{"n_layer": 12, "n_head": 5, "n_kv_head": 1, "d_mlp": 832, "vocab_size": 16384, "init_std_up": 0.0309, "optimizer": "muon_variant", "decay_fraction": 0.741}
Each number is 500 + 25 x the weight over its row's rms, rounded and kept within 0 to 999. Layers, rows and columns count from 0. Numbers have three digits each. The size before them is the row's rms in percent of the matrix's.

# layer 3 MLP down (transposed), 832x320, rms 0.038, rows 499-513, columns 64-127
099:501529532506462521480539485505529498487534505503525485441487469434507522509468469482525511488483495494469526508463508514488482489504494499505478523504497496465518492497517518486479496473500490
099:507496473558515513470505487483505482459473479497463495502477499502497488514514529505514488495498532525523469501477510524510514517500488499509497498502514507468500513519532489506464500506516529
100:462468498483542491530480483519477513485502470563526486498535520501463487498506515533486524533505508503503538483514502481550511494459556497523556502502511503487486516465527476463523497482509508
105:522504480519487486435539496501490528483520459488466530504470479499494498508470471436458533531456511497538521500482488492463530489480499494487522503488498536483514464505463450525470503502482529
104:502521495442522457549456533499526515481490512496497480492510511484499469481484473464507496483458485499497496458531523491514477465454491474509518511492489491496501469501505491516514560472511531
095:524553477507549488525484505510445505531462459498507463513521490535542522468552500494537515440453476497500497524463482529486514458499497515462489508480486481486476487516501496487540496523550485
104:507533490498427491464513495494500522514500522465511524493502501439490495512520504469496467502472505492530528519519501511490480536500538495522492537434494511514498491524523543536503535433467503
105:524499528435530515515546512508518562487506491477478468466530523498508487521500485541451492526482494524577491483463461483517485465466487503491476487501483508470499494474460490491501497506530512
100:453481462476513455509528505538483501535478514491492509506515478474502513494490479538517512512511500528521479461511482492513484510490502520502507487500540502504511498480524499460483486494469538
100:498466505563506547513487461482501448492518501503458459468528513477484471472482514517505495513529521493477528508472481464484526499466521482474515468506481511485514532533479484468517504500476478
103:545539516491448472480498502495464493471490485484481495499443545508529478512482500465499483520525514496472494525487534455500526527490461517526498448507489480510476488493497503511482514531487491
099:544470477462503507497467508531479463490504542461477484475494513488484498473491491503523528496481506497535564534521481502507519523495528523485488542492476505539521497537490493544494504511427523
105:491515522493503502488485470532516505501442497489457519492499518463470525486486552493474471531508492485456487461529506502498461452504495532490478516510508487440494500519546520477501540492504483
102:488481521483509498501477477504467486511496494491508527455520418500528538501467528512517459498536500559506513500511434527496517489506537513502523509483500524522441501536526503484462509502510507
094:510522481514520444550474466497472579480527487502484500512497496512461527520428494517532486498466532543502487492476480465499467478491494536454496513498518484537505530507517476521439500524541518
# layer 3 MLP gate, 832x320, rms 0.107, rows 500-513, columns 64-127
096:505498492501498514515504532458508531543537449476522541486529497472515514485503491555465532496549502501515520537502529503530497498510515494509477543527466497476517509492505526510494506508485507
099:544488521528482445497503541530499485482486501443491474521480459508526492504507545488508487491482478492478525492439476494494519506499472487521504500498521505506507487486493513483539514458489482
105:509480495486553489477476489493466516485477470552508473489485491517532543531519480529480515534485488492527516455478525492499523504503521512521530534508496511539502489533475509488518488466488530
097:487501511496516504500493510553512436519501494523461486471487487508496501448553495468523505527494476486493492507514520506483533480492477531500484529520479536491486532501522516476490509566505522
098:493532515523465484506524461497485494476539498511486503525500492509506562476482514513458507509541492468528493517493508504486515493525478478491492519561537505529471503533500530521495518505494500
104:533497520491507521493530474501427483536489505501511509454482481538481557477490469503487540479479495503491506511492481517521529541476531474459490532508470480470491487478533507476532461549503487
106:504497506502534466508453490520483544503498535503499490503485493517540474481452501517475502492451484522473477481404475536506494474491481531515517505551519524506492514527459503469475505489521468
099:490496492481502522499491503493528478471506495513496500510522473457517515503503496518488539468529479532460506520473474528532503464490491544530489495519506508493527506512493519491505496487529544
107:497454515495485475508454537462492513513486500531460477488436473531468514515535494478536487495485527512482465503446504537512498502485532508520526494541494511509521481532493460509484548538524523
100:456543501493488512469488456517495514519520490491473502535491486542482505457534505520464461506508508530495504526508516501479507444531480517492503566496499461538536526496466491545476515450529535
101:480473539445504498525510540514463464501502490484471504500502469471497494492519532486493490466541493485476495450504498496486473477514487506457509491563492523477467507525518501544490503516476536
102:487532513483528507508467507507515482501493514498508498500529473531481503479476520466492490473466547495538481507502473496517522494491505531487509483503519494482539520525495526469487514471528533
100:534494525494525531513493510549513493501479504501506513493495500504471460537529517483493523528489517498495487508488490443540495486480505473523553470488539513519509471509479497515487525494451547
094:518485523480532499494454506537539504463531475463525491497499493530520517479531501500538471517476511522490500521477488485510496540517537454507521474556532556499555502513459497476524492483470485
# layer 3 MLP up, 832x320, rms 0.107, rows 500-513, columns 64-127
099:529509489510518483475508515468540473501469522554483508502492455491498500502549526477482482507500533477455496454451538512531520511454489469511503518501513529528481473473509500497495462484455536
102:506477461448486536500489440504504478452537491522556470499529528523489493492517490524514543500525560480532544515533498509555450505448484497465525498535495482486477501482517511492490504511511501
100:443466492511486543541447489471461518482517485509537470455499554506496514474531497501512515465487417529438456521477491531502489504520498516470505510535506531517495525480506506510514487526507482
097:498539461520493515496500544494506518457487544501475521536532496494485493558477487546474522507540519516492503466507512470530430502489536517483529487506490481509483492505456493498500490465514480
098:513492485479496480524510491493524536483479543478488495486508526508473502464503508504492507511521481480505519484524511478515517497477457438523480532518490479508453504530469507500498503474536532
107:507546475482471551483441497472469492526515483469432483501493541455508477540530480505499523534522507498519488515490514462439467507498507498521508490551488504496519543453458463504514487502531489
105:539524494451517482519531476483466473506506500519497452487494443508482509478477528505485493503469487542482492476473489471497460490446502552485498483500511506479548501510495479516524506490438545
102:549534494508540497522498508486474471507474469482516512472470499509518453528511509443537520505540518496549533563461486531463523546521483472499512544465475484542489546518483520520494508500479478
107:497498511483473497476509511507437536489492493495511487490469486528534471470537494531498520451493498487474486502497486479433491505502517489531532489472518500522556480482541499527495473526520486
107:481482494464487528519489505485477553537481480498471495490569499520508492492486463481563510553467469525508482509472509495523548470481513505503492475464520487481495508494481468501535500508487504
096:518512523465512505538478528492485489499513463480518519498464461505469521453502542512462508492494455567500488482446480538494483479529476436498511544527473501525523489451489537517499489498472494
099:505441517478499467481476487531544511460489524448457469547510505476505466529543495530510475498490479460496482493497498558517528472479484490504521523540511513531523519490515524472560465493504486
105:548486496496493481487521518482499507551482449486497443501519493520469486460510480465506520504487527446513506496486531480497492516504517527460518498490474459504529515475501503505498498533516493
091:508539510494504513507547461490509553478500494526489429489514512516517501497504520521501484466489509523499526451503489493485509468501545482479478526539526463494508532482508496483517463439512480